Part of a small language model's weights.
Size: 6 heads of 32 (2 for keys and values), MLP 1024 squared ReLU.
Architecture: LayerNorm before each block, biases.
Each number is 128 + 32 x the weight over its row's rms, rounded and kept within 0 to 255. Layers, rows and columns count from 0. Numbers have three digits each. The size before them is the row's rms in percent of the matrix's.

# layer 3 attention query, 192x256, rms 0.0413, rows 28-31,59-63,91-95, columns 0-127
076:062126113098114097067108173127149150142162116121142096148162115152082123168162105112121118122116204117111120089134114187186139130111150100155142125096168136153093178151127184113105125157144163152116126123064177078106122202095135129127199094109169102133096107106097108105104114141103129170160097212122144187125138121097155132200143144092206100092082123097156131085121144111113130162099
080:145128155145150129127146132113104137093168172162126165120101072166160153113159184157170154110097163152151159163155093064159169123089097100099108126075183079135121122163119118119092146139126091151156157119168113114164136106136160139169124102169142058158111060077099168106098134143118104132105100065141199157094138132103167177173112172154085101156060074161106152124142037108116160150115
072:151156082136126120159147127135196076160122128120093116054062167114160112132137202182095121108193122175144177131125154086157141151128104108202128121147213126147125138098123090146165125124127059139140114070150111137203174128154122167134136136099164087121132157127150175156099106110104143082163145067118141124189177115161112135157108140096102109118095118143138154059169113128121039092149
083:141141122176145136113129125133150093091156125109129218135156109149158143080119141115118143155107160139138105152164166172140155158181155105105136165069133112106142191134106120085125109092110152094159116192058152127110083097130144158136082118168181107203151127080151119115159102158096179112113142128109083160114081173146051176145103150168144161069097118152082075178113121125126087148127
118:106120155118077110108054139156174143113112153138190065115114096166116130092140152138073068150109137147162111154187088153114117123134159106135082147076119093116146186142134135106142127182091169131140153102125094149177173123158148068157173133074144173142110166090119100169086172129121142109182142131220103123149101098107047161096117136093113108154117146126116184199113114056135092117104
115:101147137088135117134155106085165141160154142148167078126138110179134134126155103179134191119115133097103168188145077119142120132117193118160161128145162183159149154190150104056179195105088149119145146156132128152136144121149166219086127133125101124073175123108138094170162156143156196125128129130161123088109094081122162121104102169123115136086148129121133164120108124178132130092105
122:135144125125140145110208134145134150118128136161138107107124121095115115117124112157153169082100107146123135107117076094108107112100135107181136132153132075176103120126186123153100108117178091153129102063136165095092127021173139109075083129157124087052109110143069133116158152136111141123130086182059122132109137102118201137151064144169139146112142100166149065131114061104159135132124
116:106135088172133181102147120097132111088177159128112147112153130163134151172082162177089054110178078097143196078099071096116166161147104118176158163160164163112165140115110126123102180129178160087142136144130148141124156094136113121139172140129147111065125111133103161092142179142174132096093134074126144145130114092140100088167155153167061122170113121091100124075151088116105093136158
119:077111181123113109153148131045136111129118147132125168140094150139149148098097148079160091169114122143146208112117154183105174219112098149140167086137139074155158116103137118116139171110151117142114158135094133130088113122120138169095135097129138105165083113170085100174132232097140110119101127067136126106133174183210123111156147147122223084083111167201119128125104133170133157134082
116:119149101159087102135052132192157077138128161135155121139087098109126138097148167137088087156120141139143121177167094115149141188100115139093095132122089084112154119137123136157097138120150131140150129130105119181147139108125131059105145093109102121139111117120143068159103136147122116142153116113176065167117156143191024173112087066109163166172103075142100166184117078103096137121124
117:080184152083140134088133129112071148150103101109144125136116125153111144087166089136102176119117135066102105132134078136100171122078154124164155114128143179134135134206119136063206138075069158168116102159153157194175150129101156131115143105122108139112117121068112130164145140147117087109160141138153156112175123115104176090106104161103153100088164134132147115102173124137200180154143
122:140148134126111153127177159148118109133166121162130107078080090097175143105164144182143125086091049150183193108133145091108141112121119114148133086135170172126151130150142136115102091162088078164146050084107129100160129067196131084126065101208113068092122119150084126140132146118138127109104115120078225149104129113116202079148102125136086172115130105065097118143109093159153168127126
117:083174117109141126092178117141113097108182140147146107111151125125145140125120161210107087115171144085153210121149108095131174156151094139165149182086187107102143121077111160147116179127176142160126150137112164145102116083163135161156175116111126145069135121153125164152111161138139114139137166132124181176165163155222050138204164109125082126138097129156129123054117119094129091140163
109:124079120124077135110124090111147116107110199149136099162090109138150176070148107125180103161112172130161160096132179195163167177123081157128127080122131125109159158110103180088114170132152113070110127151154131172087130125174071122092121117173141093188146110149077069121117142114112086124111093044122129117153157160171121111120169110094168180114080140138065163117149133195081153124089
# layer 3 attention key, 64x256, rms 0.0411, rows 27-31, columns 0-127
099:094094117170153133140124175177030044186150111107115152122091128070152157158157161123181099163162150150128082133102106157125107155164150131087156169097134071134150125121194127220108138162112134121208096142098120154143111105069089123145088088067149104090145125105154090118065122114115098133107135143174069118134143140085109139169094157154136155151114083139134071193165151126147089131095
090:123143152068108125115103123132157176136081177130122109153117103130075125101156169122148149109101166125082149129172142125156110122110168156092122147089163129122124222142079122007163133100149171172153119128058091148149172124095206184143160168124148136138092124078150061156106132180152155118164067211105153099101107121121162144097125138051140162092136123119091143131141127159169121161128
095:140135216148182117160140113115190155062103091210080139116078106133149140090142155134136159109125082128165182126174119061160180090094113119080130043121160092114143183152083131117102170104102100095115057079112150122233094083151143162110098131157124050111088132127140155105129115092150090129169074111125160110134115107134157120110087179129077142116101118103173134103105093111102136188125
092:061196106112148160094087122099109076123122132112099181110107139123182089080125190120084123137180150121144164104125125119112205169142121133101162140097155082105118156101157139182113205139122134146128135123139101119128111166100160200133161134078124113125133135111155129113151164124144145076157147100179138141162153177185133145133118108124116100127139141137121185051078112124157092117156
088:128104134144105179094132054108172161149152105105154149177097097095120126102111149107115132181131142165130141180124176133154200145120127123132210089155112081165074099172110115106103168104138143124091123171135116131126113189128122085097112106086181103199099132144125105076147101148070116181105104151117108127156142117106101144107169178168161091172122183152058046162138149137080132082091
# layer 3 attention value, 64x256, rms 0.0411, rows 0-7, columns 0-127
086:124089090123132172140119132089095173119114110153177141132112159120106162120121131147126108133139122046152132139100083129099192122066130134086109143103120127132050174085157108136090095163129161080070146098126114077142121092191099067154174111056144114127174130106076105193145109086133129103143183109147125172114146126121156096092112089085080191146149161142123089125192122124070162107136
093:071119140052172098116071170150121115160088150089121140080136095112186072104118162094108131108162125092114113133127130128123146113096113119153143124231159120076146132108145133091137149097117134145148121135128115137217130170062139128123149112174134188096089158101098095160184145130132141154141186106103147115094111077116109175091169125125212136135136172135160149089110131132124162122086
090:112100109066116147149103126165091116163081121034099109107168116184144129102137180149118142111114115172186087092139148102120116122127080154083118081045207098107094133105169119102102154089131135088107111162134103165105138129124038116085166161098179084124167129126121103182135152097176139199161130083169113110102111149116110166118164103128156146148157110173107137093139161120178124127133
094:126094147197151151132102107163068119108131131130071153195098119082167195093140188060075114158119138102114133126049184105125124081093133074135118101180139116158123088181077090136160110148086168096139135140228073095167093169110102120187137156071162101139137134123182153184124113115109171132116175170079112138098078158127152084142110159148137117155113159148121143123132110093115140115138
092:134138088113120163124095136135105163130107162082115209123114128144130152189186111108168163183117161125143159162104089126107077111107143151130131096190179108100079116140113139181112127100110142070110143153096112134090141061141104103148222102104138139133121111136139116138107174114112139159166089121121104172163184182151124193094135143174107161191105164119095178122091093117103129134056
099:113156136147182119115152131107136116117159081101144108115135075081134110143081171065183174116146155129117147093177085140231137106102164157140136125153142119121199072143149127090152122121164162107051149133068147093161170114028113097175093153136159122110142138099192125109100111135125118113150143139192084109106069126142138139134152134197089154131117109147125124145110192133125160114088
102:135131128155199108120161110158082079156106119179180147085166117150141120099128121140113090124123107158120215091158109130151136153137100188153090084148143112079109184105129087125173112147153094127156135145134113163123072167106142154091114117155174126121124132123080100084132068204101090127161168153121071147144144137102172078155066128069108103135106129111147114139144145162115111144097
091:169130091062142141211180155102055126094138097138148160116162174143080128183142171080147082121085127130149174145154139164125147149159085137083146125160129138192117133165168178159153091138105184110061102062110090163149137131133126106116163135091140116165161160153139068165094123137155137142111114109132101100101132098164174103127178137137128184075140095142164109109134118088085110138133
# layer 3 attention output (transposed), 192x256, rms 0.0509, rows 0-7,32-39,64-71, columns 0-127
091:112144129131074089130121148128120112150101170112118159109136136171136112151170157053154176149105120163131132188095088082075119118176176105065118128106122174095167118167153132074186147051135163153087105126189163145146122132123074109086113175168147144131088197122138178126051172118163136111119043079106089107114178109128122177117176133141207100140136135204121121164112105085163113177121
088:161131155101118180104091067138119173181145108153161176085150165105123158187090090093183172181078144174123081140145128146110084113099091130129148146181132131170141084104126120179113134152149114056093134086104124166088127083133094109138159152062151117140131155148154208128118140089055109149113154144088132075083067172148114109076117129196160148168182141074178132108109081066134087165137
090:151128098145178111120123080092159158176097090112165082095137119110114142140124110094112099078173159128065135156082132091114107062144139176123134099177124073098108112089118148081172105188108181127094103077175148132131138135108209145132130142188108103068145098098142171177142065157127131086162159145154140167135111179089141137154112159098105134198109116123127213135142091075105146129072
083:138172093115144079124179153091164150166126166120106094108121092157121107177113131208166159066125145101149103133146083141134165117110100167091138150062182113093126177157133132111099133139080114161129132132098110181189188146157189121065124155146140128129119069105130105188127101181142110109138122159115166159104167188148186165090096145120097141147153133108142086108169135099149163083169
090:115113096127125090134154124115152134143156141103164124104144083152096110094117135124142124109132154073122109080113127112153131120104116122150065114087103147121133088115145075108140154052158143145082160144110161071133166196130111157046082112163109190162135130101119174129166113130196053091097122126131127126097081095124136097120143180141101133080150166091151036113136136125168175072118
083:140076188112096091127155170164061112174150144123187111129178128141106124118150128110109051089132116091092064142082131116146144123212089178142135116160159120161152140133138128078157173104107121106078123124145192149071092159117123143104062119167087146194133154143117145133112126113088126103105153101121100090096110158093137135176167129093119100135121174088117086117161185071085126137098
093:132145098128090130145163120113170126078169061160150059108149150116165107168110095125208197121181101118132143128137186125125148103112096111125139177143103119169141116151050102099156140128168123127133079131111091164164138124120055163143192176115169183123144140076099183125116092150136153156101147115137205112145117123130165136116208117144146140136141100098128123090142155132115165094123
086:122130166119150190133164092104131129087115114138139047153139097064118151111116108169130145166182164121128097130146132157124164132137144144081081162155137060039166080129112158096083078168126139192202099104081184156135133094165106120093076116131119116080114090090154106183137123113135089134166133184152143148175134240085154149129114093106136106121163129144133070106057161082108093099122
089:133085162149112152187093158146153066076157120127112139081131161115175123064091111169157122123113143157127078140169099115183083143137125182110133113160113167158075137167090120186089097127114107114179130085097195096064136143129152165159058095071141128159122109180073144082140140120039054152109114097083115126104061092157138101087153137104094106087114093136112209107045125169104195108135
092:115133148127159149116123113109112129113160142126049105151120149148173184119146139154141155071058164103180139106132124139136123162144172112063088091046146154191094203136173093118108096116134107217138116123127130097112158120136143110080079147124164093122104112153137109079105152155097116113098121173127102084182186159130100107174123154078141093100115130194124110108162163158167085169090
100:145171148150119168132134166140122133137178158200189133112125092132111114170143110108141117149113120134132142127128146136123190151111145032128116158175097186156119130171106105147109149090209118129178095120120108125168113114151144101171135146139174134148086136143150103052145161113094124112082184176112164072149172065158141137086171130127123091121115172086156060156092086142126199118129
103:131104145176111127142145153146114122100096122165212139059112148089147103086163108136159104180140104159141134177159106109173163182138120153109103141185097131138180085120141112163129154158154089104125090128071149121048173056151057156099093089102106177118099144138066099100139200102099136154101151096168128095185164073142076131109157084205189162097133115147118136123105086172055146160122
106:102099120182171136155119157147116088079168105114075083137127135153149089109122143150122065113114114099164122116137105140047138154178132131135198143097103165165108186102088120118070147124171107099126133115192148081135110194097142178142138084116117117172145165189109217160109098120100180074100178062137165134119165110118140144148163122100142030171125101163106147080170106161131086108187
107:149146117152119147109119090136166131094157080092062165109079207062110159170146115178079100170153110185146140108155149141099164120164095070141150133126139108072057124157108133165128058175146111107211136136141097117138095078137120137126166101102174161067125094114151065147151140170172113125152149158076142169164155100132089095126143142101195204113145105119116165116125135143151119140154
102:135120120098084138125160158117130149129142141038064132191065080087114199122083154151086110131123141122106114131100134083160131150070124143107162123118159103090123070126147149100097127166129132183130155145118132077094111077171155168138119091104134106099093094181172091178145167090131157088186142128078148126135157135181080184057073052122109131147143161148133096108117106059212072133179
088:137104095156110131133121138165114149204131104139100161166082144093119139175143099159100173085122114123113090117113127154170091119141076116185149192149176170126140187177162118158204145130150102126149126165095108108185097177177122122156160127156142111098121161131147156118111112206153112163160099136080086120092127099116114161103099092126174127147093188114083154130182095119205134148167
110:130142167107174148080121114122120194101101094144136114095074104095090132175140128139128141133094115156096137138148213099136078136128108122235132110149076094128153113124105132129147169158094111098149169172123113140100100121100210141077163125208099089092136088156080081137113094119129159083090144133105100138151142112128119165111115143096067072080129074145199123149108125187165150120157
114:109141109189069142167114161102162093072163169125101076194130117127066113098127135155081090142172083096155155121126120118134184161118106141134125175096160140107157112111136072068165117120141122151142111130187127056131087167175087160143187116153120125137156092139135141131156088121191149133144098067153088166132135141126146144157111137134060109143111127131058140154164183087213099102178
100:091130136162039130146178206114139125087095140140089152190087174104123091116117115185111153148128091088151144110100089160118140150137128141172137110105117159156176192164173125196109127156079085086134127164067143133138080150138150160093121117111130125141088140219116082133154126081159153139122093131140134137108136124135156078128099100111124149073133090096103086102093140149129098096169
112:081098140129095147079137101134205127084129138112121128106170118122170106149163133101146131132168143199152193133185161119118129197153154120132167113129122104145077112131092166138131137046198168155091154149099209120138133166096109100163109087108122148143153102150071160072173088148132135125119089121105088082136109129080098120121142145081152151083085095057122087123153140129110112168064
102:126171165103115119130132085060139167144115047151113157147155178128116147147160104122059161141129096141101107186123152165188121166125116130111108141170120093146135095133168132103149090132160134170196067171129108182116083116127197109164109186120161066110160111122163117097114119164116143165135104182128074064115106071110190097155112097115112108053133128168144123178094111103143109155148
106:134155102129152142153108155150120100149071165156127167098123131195197127111126130161144142150110139142170183102143060122036120162088147124090117178111106117158080169131142128184057118055157158126219116085143113160144156154174137109112159119092094112102128092160113178108120202150131140137117109106095149121178165155137157114063058136133152107097149073157129167119152059169132091110134
107:113100163088141100093084154158152142131126148151115203111188146129091078133172111122125166153098145137151093127156117130120141170122166126121111138119157118155167150080204159158108144085075163100126120080131129124127162074147193051206104120106063094146156131114188147117115159089136126117080035137134097124074108125108142099164104164136127195211136126147100168125113117106115171145145
110:110083155152087061114082151133162140120127143104118154099124133126151122096114101120089051154106143172070102121127123114125127123120156126117133055102133153111120159093095124122136155144138115069119113146173135103057085097099131175112160147149166176127131053152102139082190132093087177165138115146154154136087104073181081100103090177151150113164105075094134163143173125169166113100065